From a checkpoint of a small transformer trained on Wikipedia.
Size: 11 layers, width 192, 3 heads of 64, MLP 1536 GELU, vocabulary 4096, 8.97M parameters.
Architecture: LayerNorm before each block, learned positions, tied embeddings.
Training: a variant of Adam for these matrices, 16737 steps.
Each number is 128 + 24 x the weight over the matrix's rms, rounded and kept within 0 to 255. Layers, rows and columns count from 0.

# layer 7 MLP up, 1536x192, rms 0.133, rows 395-447, columns 0-63
[[165 123 151 146 132 140  84 139 138 106 120 111  92  88 109 162 153 188 125 149 114 145 117 141  83 129 118 103 116 119 160 109 104 125 111  87 199 110 109 119 145 114 146 135 120 146 180  89 137 115 126 121 149 138 140  99  98 130 178  94 126 116 133 145]
 [136 133 132  90 116 135 126 159  86 138 123 165 128 100 131 150 131 119 162 169 110 108 153 119 119 143 143 125 127 131 141 155 117 159  76 128 149 118 152 109 120 101 126 155 147 133 123 131 110  87 141 151 163 135 156 161 116 155 184 126 127 145 127 110]
 [170 140 111  98 189 112 112 102 147 143 101 164  97  84 143 113 166 113 107 115 127 137  91 132 114 149 145 112 145 145  81 126 126 134 162 110 107  82 175 112 113 166 121 172 134 136 117 146  98 134 129 139 162 121  98 142 117 146 155 113 101 145  56 143]
 [115 143 102 103 135 143 130 123 113 106 121 120  86 132 127 142 196 118 139 116 144 118 132 135  82 140 105 105 143 137  82 153 159 145 107  98 154 104 126 130 146 138 137 118 125 141 119 173 151 115 147 157 148 148 163 126 142 121  98 130 114 129 124 117]
 [119 158 149 114 150 128 143 132 122 143 133 121 127 120 156 134 153  92 119 118  84 121 151 184 101 133 120 151 136 118 127 150 124  98 106 132 130 100 137 126 157 137 139 192 104 114 112 156 106  86 128 109 123 137 118 133 116 127 123 121 116 121 144 113]
 [157 111  67 147 132 144 103 105 132 119 107 160 103  85 115 136 127 158 107 168 141 145 129 162 108 126 133 143 103 123 134 126 128 175 160 132 133 117 127 136 146 123 140 155 121 122 121 120 152  87 173 129 100 126 118 138 127 138 162 120 101  82 152 103]
 [114 135 161 117 123 137 110 112 125 125 155 103 127 110  87 119 125 165 116 121 142 144 106 140 129 115 116 142 126 137 123 177 117 123  89 137 138 118 107 136 130 119 163 121  92 114 195 120 123 132 156 134 132 123 146 128 133 119 177 151 137 110 149 134]
 [175 118 214 104 129 147 173 158 130 122 134 117 129 142 115 148 125 100 116 113 100  69 101 149 111 164 116 124 107 151 131  94 129  99  69 167 104  96 116 100 117 158 117 133 117 118 119 118 105 126  78 111 135 138 179 140 143 180 138 140 111 146  71 147]
 [151 102 174  81 139 138 112 164 140 129 108 151 105 120 178 147 170 132 122 109 133 141 117 208 141 124 134 143 128 142 114 144 121 133 136  86 150  72 164 100  90 141 119 145 128 153 170 161  55 107 107 166 110 135 140 136 101 101 184 105  94 135  63 123]
 [100 131 174 106 148 133 162 119 126  82 147 175 100 105 119  76 126 162 152 161 146 148 122 131 197 145 155 125 108 123 129 144 140 142  92 104 131 106 134 127 114 135 121  97 129 134 179 125 100 126 164 159 133 126 137 102 156 152 169 158 102 130  82 166]
 [103 152 202 117 123 124 166 116 130 121 130  78  71 112 106 135 183 133 118 143  91  74 113 150 104 117 159 105 129 107 105 156 140 105 105 118 160 114 158 129 137 196 128 140 101  99 134 124 139 116 150 189 116 109 118 114 143 130  86 136 167 144 144 152]
 [106 148 137 107 137 134 143 111  96 163 166 125 157 104 129 138 132 149 178 118  98 107 109 121  97 153  96 152 146 131 137 173 141 169 152 116  96  96 144 129 124 125 182 128 116 114 134 118 147 117 153 106 181  87  94 121 121 133 134 170 133  99 127 109]
 [126  95 140 137 135 162  88 122  92 132 152 143 108 105  87 138 130  93 137 156 105  70 178 126 130 145 111 144 133 113 165 135 148 131 151  93  99 116 135 133 128 160 143 160 124 153 116 141 120 147 122 193 141 158  74 165 113 114 131 104 127 124 119 126]
 [130 135 140  92 154 117 194 114 110 121 118  98 104 112 140 107 144 133 124  90 131 143 135 115 128 124  65 163 182 162 111 114 128 117 153 118 120  91 177 115 113  97 167 129 117 128 144 142 125 158 150 143 129 126  83  98 125 121 134 147 151 134 120 114]
 [109 146 144 160 171 144 169 144  92 135 134  97  76  85 116 130 147 115 141 103 124 116 135 110  92 140 122 126 122 147 123 129 103  92 159 119 126 163 124 122  94 126 114 134 128 115 108 169  85 107 148 149 161 150 109  89 150 108  94 130 138 174 121 116]
 [ 98 147 172 127 141 109 127 131  79  89 152  95  97 127 101 143 130 143 123 113 166  91 132 173 139 131 157 124 141 144 102  72 117 150 136 116 168 131 111 114 129 113 130 135 125 151 132 140 123 170  87 139 110 144 146 127 142 120 129 160 115 124 113 164]
 [115 112 184 122 117 144 142 147 132 102 122 143 116 139 178 121 120  92 107  81 171  94 151 168 100 147 147 107  75 123 130 128 100  95 112 124 135 103 165 109 134 143 131 140 139 131 104 115 139 105 109 165 111 140 152 135 107 157 166 179 166 114 155 123]
 [141 148 159 129 100 106 141 124 116 134 131 113 120 147 143 100 178 161 174 125 145 143 114 124 164 139 103  82 141 161  63 103 126 101 144  98 120 109 151 115 138 116 119 100 118 113 118  60 108 121 129 137 157 120 132 117 155 125 102 131 106 146 145 136]
 [164 133 136 159 120 163 131  83  87 134 167 133 127 122  97 109 127  56 186 102 184  87  94 145 156 126 100 131 141 144 144 130  75  73 149 114 112 153 143  72 134 103 127 172 143 150 136 144  89  97 134 163 144 163 154  98 145 150 141 124  70 178  93 170]
 [113 146 101 114 134 114 144 137 134 121 140 163 137 106 147 151 132  96 162 134 101  85 120  88  77 156  57 118 142 129 107 126 149 180 163 166 153  96 132 112 138  77 139 158 123 129 109 128 121  77 117 144 140 109 119 161 126 131 149 127 156 120  91 113]
 [161 105 131 113 100 143 112 145 144 104 141 132 143 115 152 130 138 151 141 132 153 125  99 172 125 124 175 147 146 137 121 101 125  97 106 110 127 106 128 116 102 180 142 147 122 146 117 131 144 143  97 118 119 171 166 116 125 120 129 126  82 111 138 108]
 [124 135 187  70 172 122 154  89 127 148 152 132 137 148 113 120 134  94 123 118  91 148  96 114 146 166 109 130 128 126 178 136 131 119 139  78 120  91 132 127  85  93 109 122  88 166 149  97 125 147 146 138 172 162 137 136 117 107 154 139 139 137 139 157]
 [ 99 107 138  99 121  85 141 139 112 107 147 114 108 149 123 144 136 154 135 130 118 146 146 132  99 158 178 133 169 125 148 204 128 124  87 148 150 169 115 108 107 101 118 133 114 140 132  90  82 117 161 168 124 130 168 149 130 154 124 184 165 106 101 144]
 [162 132 104 163 137 133 149 149 126 110 133 106  96 135 158 129 154 142 188 158 101 150 135 127 101 124 146 128 162 124 136  91 129 113 154 115 153 128 107 110 175 155 132 106 117 109 124 100 144 131 137 143 116 125 113 146 175  91 105 121 138 109 110 117]
 [111 105 137 110 120 103 141 144 125  76 110 160 118 132 143 107 125 150 110 106 187 121 155 153  90 125  85 166 101 114  89 100 185  97 122  57 153 144 140 128 150 148 143 125  89 158 139 150 129 150 133 142 133 164 116 137 138 141  93 148 114 125 133 124]
 [131 129 162 128 146 147 149 110 109 112 149 145 103 123 121 104 169 120 142 132 155 112 113 109 123 172 103 108 164 100 123 125 115 107 156  90 194 163  84 106 100  80 133  94 104 139 138  92 106 120 151 143 182 161 169 130 117  82 118 141 150 160 130 127]
 [120 129 147 115 130  94 120  45 159 142 129 161 124 149 132  80 122  98 158 120 161 132 127 113 153 171 112 133 115 110 139 136 131  88 134 105 123  97 121 119 109 113 139 113 111 137 150 103 127 116 134 155 143 157 135 104 160 123 116 157 139  95 140 143]
 [139 102 148 145 118 136 101 147  94 162 157 135 105 120 158  97 168 114 166  93 158  48  93 166 121 129 153 158 137 157 107 163 166 132 126 116 139 108 165  91  90 118 126 185 116 132 159 114 132  96  99 160 147 143 161  78  93 139 142 109  45 141 147  89]
 [144 119 116 130 139 118 121 116  86 112 117 140  95 121 117 144 141 157 113 148 152 111 153 105 146 129 107 117 105 147 121 145  94 141 136  97 131 110 144 128 181 105 147 107 128 142 144 157 155 143 153 166 158 128 101 124 120 171 112 131  97  76 154  99]
 [ 94 136 124 104 114  98 107  96 136 152 194 139 147 131  74 119 166 148 136 150 170  87 107 101 144 134  63 108 146 114 109 122 133 132 151 125 164 166 105 123 188 134 139 121 118 131 141 105 125 164 134 115 226 106 127 113 101 135 137 149 138  54 169 158]
 [103 137 154 152 117 112 161 106 129 109 165 115 109 129 101 108 141 141 149 126 163  92 158 148 131 130 102 120 156 113 120 129 116  93 162 123 107  85 158 142 132 128 145 118 111 150 121 133 118 145 132 130 134 107  80 149 149  95 124 147 146  76 118 130]
 [132 123 112  42 116 137 164 154 108 146 140 140 117 120 138 117 118  78 139 113 112  90 138 145 139 106 116  86 105 148  84 110 120 157 144 124 126 103 109 125 141 132 145 137 141 166 125 133 132 152 131 129 113 148 157 156 166 158 144 117 127 107 116 153]
 [123 132 160  76 100 104 136 151 138 152 121 157 144 114 144 116 139  92 173 151 129  98 102  97 101 126 126  79 137 127 157 121 124 147 112 137 139 156 117 120 134 128 104 121 126 131 113 120 105 113 118 113 178 110 146 152  96 147 134 167 155 144 143 146]
 [149 135 113 139 114 148  87 142  88 152 131 140 116 120 127 113 155 124 124  89 152 132 161 152 142 130 135 117 116 123 117 143 133 132 103  57 121 158  90 143 124 141 145 134  89 118 121 118 130 144 124 104 118 122 142 131 112 131 127 138  93 149 145 110]
 [154 131 142 127  96 150 116  85 135 125 123 114 131 117 157 126 108  99 114 119 141 104 135 143 106 114 120 144 133 105 104 138 171 110  85 132 103 124 115 128 148 154 141 162  85 138 134 140 138 108 127 146 100 117 119 142 114 141 161 121 111 183 149 123]
 [ 91 135 143  90  96 121 183 163 139 145 160 106 171 151 138 139 126 109 159 100 119  99 131 147 169 146  96 126 144 120 125 146 104 101 143 185 129 140  96  95  94 126 109 127 110 116 110 115  81 145 133 125 141 129 115 128 122 111 104 155 141 128 138  89]
 [139 122  95 100 128 101 125 176 113 110 157 169 108 101 106 111 165 119 149 131 132 117 126  80 101 147 107 124 155 123 136 120 157 135 112  96 137 102 110 136 147 132 158 116 110 143 126 104  94 144 124 198 191 165 139 127 148 181  98 140 196 117  99 112]
 [ 82 127 151 110 141 116 150 159 122 123 143 148  79 103 124  70 145 153 150 130 139 155 147 108 106 170 104 130  97 166 197 107 142  97  84  76 152 127 103 102 142  95 163  96 105 133 140 106 129 136 153 141 148 158 184 129 164 185 125 149 151 114 148 149]
 [129 165  72 147 132 137 124 117 147 149 150 103 118 126 108 105 154 136 182 123 121 115 158 124 108 135 113 101 126 154  75 123 158 132 161 138 101 136 143 121 139 111 168 114 126 131 123 120 118 120 138 110 131 134  72 138 144  89 106 111 155 102 120 117]
 [138 109 141 101 109  98 120 112 149 161 136 126 146 110 163 110 141 138 126 128 127 101 139 138 123 141 138 111 133 122 111 124 166 120 153 106 101 133 114 124 136 146 120 157  71 153 125 103  74  97 109 136 129 134 127 139 128 145 126 143  94 186 130 125]
 [113 151 139 112 173  99 133 130  90 113 139 122 101  95 109 122 144  91 121 149  99 134 157 136 104 148 106 101 114 109 133 118 149 138 142 127 108  97 167 146 183 182 131 126  94 133 147 130 102 132 120 113 138 129  82 125 141 139 154 157 117 155 140 150]
 [127 106  98 142  83 152 156 143 122 132 150 112 118 125 153 130 118 157 141 170 115 156 147 166 127 129 144 150  88 118 175 129 149 106 110  95 119 153 145 127  83 104 151 151 128 119 126  98 140 130  95 111 117 148 132 120 118 101 117 135 127 128 126 152]
 [154 121 131 140 129 104 162 134 150  98 115 136 105 102 125 144 157 154 138 164 138 103 115 114 113 130 124 128 130 150  98 103 152 136 149  76 104 124 142 118 127 155  80 113 112 155 171 115  86 161 149 106 131 151 135  87 162 138 140 112  65 137  53 117]
 [132 126 169 127  87 149 126 135  75 134 108  94 104 115 131 171 144  73 127 171  90 114 129 149 134 117 156 166 117 165  88 134 154 135 123 153 125  86 135 121 150 139 107 162 119 105 152 112 165  98 113 153 105 122 143 119 115 137 118 168 143 102 123 118]
 [131 120 153  91 130 121 146 121 143 144 153 124 140 138 160 123 126 115 188 107 109 131 120 155 172 145 131 116 108 124 103 100 135 111  93 112 153 124  63 117 104 155 173 136 107 148 129 112 104 160  89 127 124 129 177 111 131 114 163 144 163 178 113 177]
 [131 127 130 114 149 139 134 112 133 119 129 136 116 128 148 145 130  97 134 144 108  96 104 166  95 129 131 137 133 114 127  96 180 122 132 123 129 107 115 135 149 155 141 190 107 131 123 134 132 144 105 125 114 142 142 119 135 107 118 139 102 119 130 134]
 [149 122 135  70 110 104 118 104 103  83 161 159 126 137 151 135 131 115 138 155 130 141 114 165 142 162 140  91 147 156  80 145 118 104 149 121  84  89 158 120 101 132 116 132 110 152 151 118 109 143  96 124 139 149 160 165 106 132 175 127  70 124 106 187]
 [129 127 131 120 119 130 136  59  96 120 134  94 142 124 103 128 148 115 160 105 134 127  99 110 139 136 114 157 157 118  87 136 119  96 120 122 119 109 115 146 104 114 111 149 106 139 129 128 111  83 125 132 128 132 134 140 113 124 107 121 142 151  82 126]
 [161 131 109 131 136  94 142 111 126 120 112 168 123 118 122 114 139 129 162 152 135 145 111 126 148 170 138 117 140 173  90 166 123 164 141 126 101 127 117 124 141  98 133 121 149 143 124 119  78  91 156 132 168 158 112 127 133 151 134 129 121 132 112 144]
 [146 153 136 128 129 119 102 141 155 116 135 156 145 136 122 142 132 160 130 138 133 119 128 150 136 129 146 142  88 107 119 146 110 123 137 135 119 155 180 124 120 157 118 155 127 153 164 120  90 149 143 126 106 168 126 137 131 119 115 134 123  99 117 103]
 [124 127 204  89 171 108 178 125  97  89 127 123 134 113 134 139 140 108 116 136 128  92 114 151 132 132 123 199 128 101 112 126 104 120 100 133 122 121 137 145  90 143 104 138  78 129 146 148 155 129 132 137 160 134 131  86 132 100 159 124  97 141 125 103]
 [152 112 167 116 129  98 140 135 111 181 127 151 146 102 102 111 145 123 135 165 175 143 136 130 134 149  77 135 140 160 138 169 141 147 137 150 106 104 110 121  99 114 164 114  98 133 155 123 108 104 158 121 140 134 131 130 125 132 162 171 163 104 131 108]
 [157 143 158 143 114 114 103  87 128  99 152  75 120 105  99 144 145  99 159 108 163  86 139 146 115 129 135 187 141 151 118 148 126 164 167 116 140 120 193 113 156 119 123 129 132 125 183 133 183 129 118 119 157 125 113 138 143 104  92 113 130  97 106 129]]
# layer 7 MLP down (transposed), 1536x192, rms 0.128, rows 395-446, columns 0-63
[[155 148 106 134 136 154  97 130  83 133 107 110 157 139 117 152 136 125 154 122 146 155 131 137  87 146  64 117 142 133 110 146 126  94 149 143 160 139 143  93 156 126 139 133 174 114  82 130 104 130 116 115 158 100 130 109  63  83 101 134 142 168 123 194]
 [150 141 150 118 126 130 117 127 170 122 111 143 154 129 182 143 148 141 129  98 142 165 150 167 116 124 154 149 105 125 135 138 110 147 118 116 109 110 112 123 110 154 103 146  91 147 129 131 105  90 154 128 126  97 121 133 147 148 150 114 159 138  94 159]
 [ 74 155 122 155 120 142 140 149 162 120 130 133 165 116 127 132 137 129 115 119 106 107 127 113 139 168 166  90 133 171  80  84 107 147 141 169 142 111  80 136 106 113 142  81 134  85 132 112 114 134 125 104 109 130 122 159 108 117  77 126  95 193 156 135]
 [117 115 120 116 148 132 117 126  94 116 124 143 148 140  93 146  67 148 131 120 128 137 117 139 141 119 136 167 145 126 144 125 101 158 131 116 130 151 114 159 111  87 148 140  88 127 113 136 147 127 138 140 114 139 136 126  90 160 145 103 121 130 119 151]
 [113 160 107 200 124 128 119 129 125  83 142 129 108 152  93 149 123 137 149 139 121 126 138  78 133  86 104 131 160  91 149 105 105 172 106 148 140 109 117 153 144 114 162 120 109  96 133 132 125 128 148 152 151 138 131 147 109 126 145 104 144 112 132 144]
 [164 111 151 105  92 101 133  88 109 117 150 158  93 123 172 107 123 137 188 146 135 108  84 108 124 120 130 147 153 138 105 124 115 137 151 118  69 153 105  82 120 146 107 146 125 123 108 120 117 131 132  96  96 128 136 139 156 125 114 142 115 169 131 123]
 [150 136 120 147 152 170 142 108 104 155 141 153 130 122 188 101 122 103 117 162 142 111 157 115 129  95 114  83 138 132 150 137 132 152 131 146 124 108 121 154 166 159 156 145 132  91 135  85 135 123 123 139 125  82  84 181 110 120 162 128 135 106 100 127]
 [ 71 133 151 110 131 118  78 132 160  82 140 145 110 164 136 105  93 106 129 130 150 145 147 140 167  81 125 138 133 120 137 125 132 109 151  95 126 121 135  99 139  94 116 128 109 113 151 116 112 125 153 154 142 125 109 161  94 161 182  68 134 157 125 142]
 [101  90 106 110 121 101 126 130  84 205 126 164 142 130 147 117 152 132 138 129 114 178 110 120 117 118 108 130 161 154  67  95 114 187 138 129 122 154 100 103 125 140  97 131 121 125 140  80 130  98 120 135  83 139 134 127 153 139 132 147 131 102 124 138]
 [150 117 153 174 120 129 168 118 115 157 140 101  87 143 146 142 114 144 115 121 133 143 148 127 130 140 140 135 115 157  90 164  65 123 128 138 112 130 115 128 142 126  85 206 130 124 143 128 124 123 127 179 107 127 108 135 114 149 150 140  54  93  50 178]
 [105 110 104 118 146 134 148 195 163 164 133 116 131 115 165 126  75 109 108 138 165 150 119 135 145 167 127 126 100 142 108 135  80 151 140 139 121 100 135 154 116 123 164 104 124 108  94 138 154 158 140  92 130 126 142  94 104 147 135 138 102  96 102 129]
 [147 141 144 141 146 106  72 106 123 110  99 164 121 149 154 160  81 102 133 111 133 160 110 115  89 153 136 155  77  70 124 165 174 160 170 119  68 131 122 121  86 133 150 170  89 129 158  96 105 116 118 138 158 135 118 153 134 117 140 179  98 130 103 125]
 [ 57 154 124 153 138  97 113 112 110 115 149 184 129 100 134 138  87 175 126 129 159 165 142 128 117 113 155 192 145 117 102 124 125 156  96 133 133  95  77 132 116 130 153 162 125 148 131 129 150 119 169 111 105  58 106 113 147 156 145  97 144  86 160 177]
 [124 111 114 146 159 111 160 163 126 113 138 141 113  94 163 112 165 148 178 148 143 126 118  79 133  89  90 146 129 110 106 103 158 113 113 151 130 146 114  89 124 109 126 132 144 124 128 127 163 142 104 171 151 175 163 137 124 138 107 132 165 162  95 142]
 [166 122 129 117 159 137 125 121 175 166 119 120 146 142 114 154 130 115 142 153 198 103 133 142 139 121 100 120 128  95 174 142 121 141 119 126 102 111 127 106 172 114  97 115 121 116 134 132 135 134 103 170 153 133 122 121 128 144 138 128 119 127  99 119]
 [117 126 155 133 114 158 148 125  97 154 137  97 142 117 100 132 151 146  98 106 121 110 117 109 111 148 125 150 146 141 141  88 166 128 128 128 124 164 188 170 128 137 118 148 112 113 101 153 144 128 130 115 136 117 127 123 128  73 139 145 150 148 145 101]
 [123 144 114 145 140  94  80 109 141 143 130 132 114  82 126 136 139 139 107 121  67 128 158 109 127 153 107 134 150 129 143 166 111 152 112 114 143 125 123 121 179 128 143 141 142 120 102 142  90 140 134 135 116  81 148 156 144 148 128 125 178 110 113 179]
 [115 152  84 158 130 148 135 144 162 142 132  96 140 157 138 123  86 128  99 142  93 137 139 120 105 109 131 116  83  97  83 110 115 162 109 108 144 103 114 101 138 138 160 175 136 120 127 119 138 125 122 109 129 107 146 140 136 147 154 102 130 155 132 147]
 [132 122 104 137 127 123 110  81 121  99 147 177 157 145  95 118 101  98 173 102 170  65 122 124 140 102  90 132 140 159 151 111  95 124 125 138 116 122 174  82 128 126 145 145 131 125 144 119 126 147 113 179  91 111 146 105 134 132 127 101  74 133 134 141]
 [151 117 148 168 118  98 105  64 161 127 127  53 101 108 130 113 135 143 123  88 113 170 130 126 121 121 138 142 118 127 167 161 116 100 128 136 113 151 114 118 126 167 117 104  52 137 125 144 106 132 126 123 113 150 130 117 103 123 109 167 104 124 113 102]
 [117  89 121 125 152 138 152 101  88 137  99 114 161  93 111 102 111 140 158 132 121 133 109 157 122 123 157 103 127 115 124  92 101 160 141 119 119 117 119 181 141 143 144 149 109 110  85 144 121 105 113 163 120  88 141 139 117 133 103 132 161 113 135 109]
 [145 189 153 154 119 154  78 158 148 132 126 145 136 189 117 152 154  97 143 115 131 155 140  67 124 117  97 127 157 198  89  86 142 146 123 139 155 112 144 102 100 177 134 149 141 144 138 124 129 106 137 115 115 132 112  93 161  99 124 115 135 140 172 139]
 [133 131 121 140 131 135 160 122 130  96 146 142  86 136 141 124 155 128 105 120 105 146 120 129 118 112 112 130 144 123 103  79  86 155 146 132 113 174 151 125 196  70 101  96 150 122 145  98 154 131 101 138 132 154 104 127 145 117 105 108 161 200 112 136]
 [136 125  98  71 138  90 134 148 143 107 183 114 125 138 148 128 122  91 121 155 109 137 125 148 157 154 138 150 114 150 121 138 109 140 136 115 119 122 114 127 144 135 181 112 132 141 139 137 137 107 137 103 155 116 120 115 124 162 118 128  96 164 162 142]
 [153 103 138 133 135 169  98 137 140 131 106 133 149 140 160 111 111 143 122 155 133 130 133  77  56  98  63 157 154 128 115 163 143 144 155 144 167 109 120  97 140 107 140 147  79 116 119 134 112 132 134 170 128 109 109 131 124 123  95 101 162 131 126 140]
 [166 133 106 125 145 102 109 154 161 109  94 106 111 195 142 108 154 130 162 163 147  84 150 128 108 143 165 123 111 123 167 128 132 161 116 135 130  92 151 129  88 129 170 116 143 143 148 136 105 122  78 156  83 155 154 123 110 129 150  91 101 151 124 133]
 [139 144  90 162  76 143 137 151 142 142 119 135 126 127 133 146 165  90 129 117  95 139  97 102 143 113 116 124 117 137 133 108 144 153 103  96  62 129 122 124 107 141 136 142 110 115 158 116 134 116  69 156  99 132 108 133 150 158 110 178 108 104 136 155]
 [146 174  67 190 154 169 160  69 137 136 169 129 151 153 169 142 183  89 149 157  71  51 155 159 150 130 137 132 150 149  53 125 102  91 145  89 219 165 121  66 178 178  89 159  47 122 159  93 100 131 126 185 100  63 161 123 134  91  99 108 140 107 130 125]
 [149 129 128 106 131 125 140 106 153 126 131 146 106 102 109  87 108  91 136 108 145  99 151 141 124 149 142 137 119 112 153 145 153 154 134 126 153 146 155  66 159 117 114 155 140 149 150 158 127 114 142 144  89 126 110 132 144 147 163 131 128 163 106 115]
 [ 99 121 124 133 148 121 118 155 100 116 134 151 124 149 125 145 102 135  77  72 132 143 136  77 151 162 136 131 141 151 106 118  94 181 142 194 108 140 115  92  99 118 118 121 184 117  94 134 134  76 111 140 143  98  90 116 135 109 117 123 126 169 155 148]
 [118 164 117 123 104 119  84 132 125 127 113 138 122 140 140 115 126 148 154 123 148 133 109 103 151 126 110 127 137 112 118 124 134 116 140 121 131 127 166 150 128 137 134 130 122 125 115 122 132 190 134 111 105 157 135 118 137 101 170 132 164 129  87 127]
 [ 94 143 123 142 139 123 104 113 130 103 122 143 145 102 140 118 140 117  94 123 106 118 114 104 132 136 105 171 122 100 110 166 131 132 150 119 142 152 149 148 143 100 142 115  75 109 121 134 137 114 101 131 121 123 160 100  95 108 121 145 134 115 121 107]
 [141 116 169 150 164 121 168 111  93  93 119 100 130 124 106 145 140 135  88 134 126 116 111 156 120 137 147 121 127 135 158 137 167 151 144  98  88 103 131 137 108 118 112  88 146 116 104  99 120 150 150 111 183 143 151 140  89 126 148 152 138 116 157 114]
 [127 140 143 128 130 131 161 157 141 137 144 148 186 125 130 168 131  99 122 120 110 116 171 136 112 116 174 131 125 121  88 158 155 155 173 141 108 140 149  90 158 146 166 107  94 112 141 197 115 110 167 121 125  71 115 154 154 119 135 130 142 142 112  97]
 [107 125 133 118 112 146 129 141 154 178 148 149 127 139 181 148 126 164 125 116 124 116 102 148 129  91 196 147  91  96 159 126  88 169 145 111 134 139 114 150 148 103 117 141 119 104 137 131 124 129 148 130  87 104 113 128 128 101 154  70 180 115 122 133]
 [178 135 173  95 106 121 133 148 148  50 125 158  88 132 121 155 115 135 159 112 103 119 116 112 125 123 171  81 107 110 134 118 135 116 147 102 146  80 109 175 161 126 166 121 138 111 126 150  75 140 168 153 142 145 131 163 148 162 134 110 118 171 162 124]
 [176 156 129 131 146 101 117 105  75 110 145 150 138 168 160 114 114 141  96 130 157 131 125 205 129 107 109  96 170 186 123 116  94 117 135 133  86 142 128  95 158 121  98 135 145 142 148 145 137 111 122 162 124 114 101 126 143 115 146 126 130 149  98  81]
 [ 84 115 112 161  91 167  77 125 136 190 129 114 136  77 109  94 155 168 109 132 118 104  59 178 119 115 191 107 114 114  92 105 152 112  85 119 178 117 149 139 109 109  77 216 142 133 110 167 142 140 137  98 181  76 122  75  81  52 146  70 135  72 157 182]
 [100 120  95 109 142  93 106 170 103 108 157 141 112 144 136 120 128  70 114 135 122 145 118 151 117 101 130 147 133 132 146 102 144 142 126  92 126 119 130 125 116 165 156 159 138 131 154 127 144 147 141 137 124 116 140  94  87 149 131 106  79 139 124 181]
 [121 108 140 113 160 175 134 156 135 127 136 118 105 126 124 153 117 135 112 133 145 136 120 135 144 131 116 131 156  72 122 140 124 129 125 155 156 117  74 157 110 120 140  76 121 118 122  86 162 166 104  99 124 120 110 125  98 119 149 122 116 120 116 157]
 [107 132 128 136 134 126 124 137 127 150 168  89  91 134 135 108  99 146  88 114  94 100 125 148 123 153 146 130 147 126 162 125  91 132 107 119 137 131 104 204 117 134 143 151  78 109 153 125 149  82 138 125  93 123 133 113 117 116 163 171 142 126 127  98]
 [114 129 115 126 163 149 145 159 133 121 142 157 129 119  76 156 139 153 138 134 151  83 137 138 122 119 120  89 141 106 126  99 116 142 132 163 142 161 129 110 115 135 111 157  87 126 139 162 119 140  93 126 143  82 134 166 130 135 181 118 111 122 134 128]
 [122 149 132 117 118  98 183  88 115 126 114 129  91 135 152 137 114 139  97 146 112 107  67 152 118 178 133 136 140 189  90  97 122  91 119 173  99 124 106  89 120 130 149 141 160 134 164 141 155 129 130 112 134 110 138 126 182 112 151 135  97 132 115  58]
 [135 138 178 148  91 176 146 112 134  98 101 148 124 146 127 103 104 104 136 117 154 121 102  85 157 122 112 139 124 133 146 116 125 163 124 141 133 129 158 140 107 129 121 143 120 145 100 118 104 143 147 129 138 145  81 107 144  97 117 161 139 167  65  90]
 [119  97 100 118 137 126  92 160 152 131 135 152 131  84  98 132 110 112 125 183 175 123 131 116 130 132 139 117 142 146 171 107 148 129 172 149  97 127 154 143 164 100 133 120 124 127 127  69 110 137 128 125 104  87 106 110 128 156 104 135 171 131  96  81]
 [157 122  84  99 135 107 114 141 100  98 158 149 156  87 113 114 159 149 150 143 128 147 143 124 147  79 127 126 127 153 105 172 132 146 125 127  74 130 156 155 158 154 172  99 137 132 109 107 150 125  94 105 124 118 176 135 120 132 120 174 132 130 142 126]
 [ 89 119 114 177 143 157 113 140 135 142 137 117 101 140 134 124 146 159 153 116 126 116 137 125 125 121  96 118 116 129 183 110  98  89 103 135 116 126 104 201 134 119 104 125 102 128 121 108 124 137 136 140 165 128 126 107  88 150 112  89 136  89 142 132]
 [131 132  98 141 120 117 103 155 173 108 115 132 151 145 127 135 120 169 163 133 148 120 110 139 162 114 128 145 137 125 127 129  98 134 127 120 151 158 117 101 153  86 117  69 105 120 119 110 129 137 154 157 133 108 129 137 158 155 124 121 103 125 168 124]
 [123 105 150 114 124 124 120 141 113 151 141 131 145 127  99 131 138 123 100 149 149  90 113 127 124 126 109 139 142 148 150 126 109 126 105 137 127 119 126 136 156 120 151 141  94 122 122 101 166 160 143 136 134 113 152 110  97  95 131 177  98 147 149 107]
 [101 114 114  96 141 146 136 102 120 161 109 157 145  94 128 115 119 130 116 153 156 103 149  96 149 141 132 109 145  27 122  91 142 113 134 151 142 108 131 204 169 148 146 128  66 100 116 145 122 126 136 137 126 134 107 141 106 148 135 126 138 129 140 115]
 [161 134 121 133 125  84 115  85 129 151 125 106 117 111 117 161 172 129 129 133 152 152  91 113 121 148 118 114 125 125 154 117 183 162 106 103 162 168 133  84 174 183  98 144 124 131 128 111 126 107 117  70 110 131 138  97 125 188 116 122 111 114 115 151]
 [152 107  88 182 180 134 125 140 145 148 130 121 126  99 136 139 117 142 141 142 108  97 131 117 138 123 133 130 123  88 124 125 117 116 130 107 145 146 177  75 103 122 115 164 154 112 125 171 160 173 130  89 114 145  96 131 113 122 103 100 166 119  99 154]]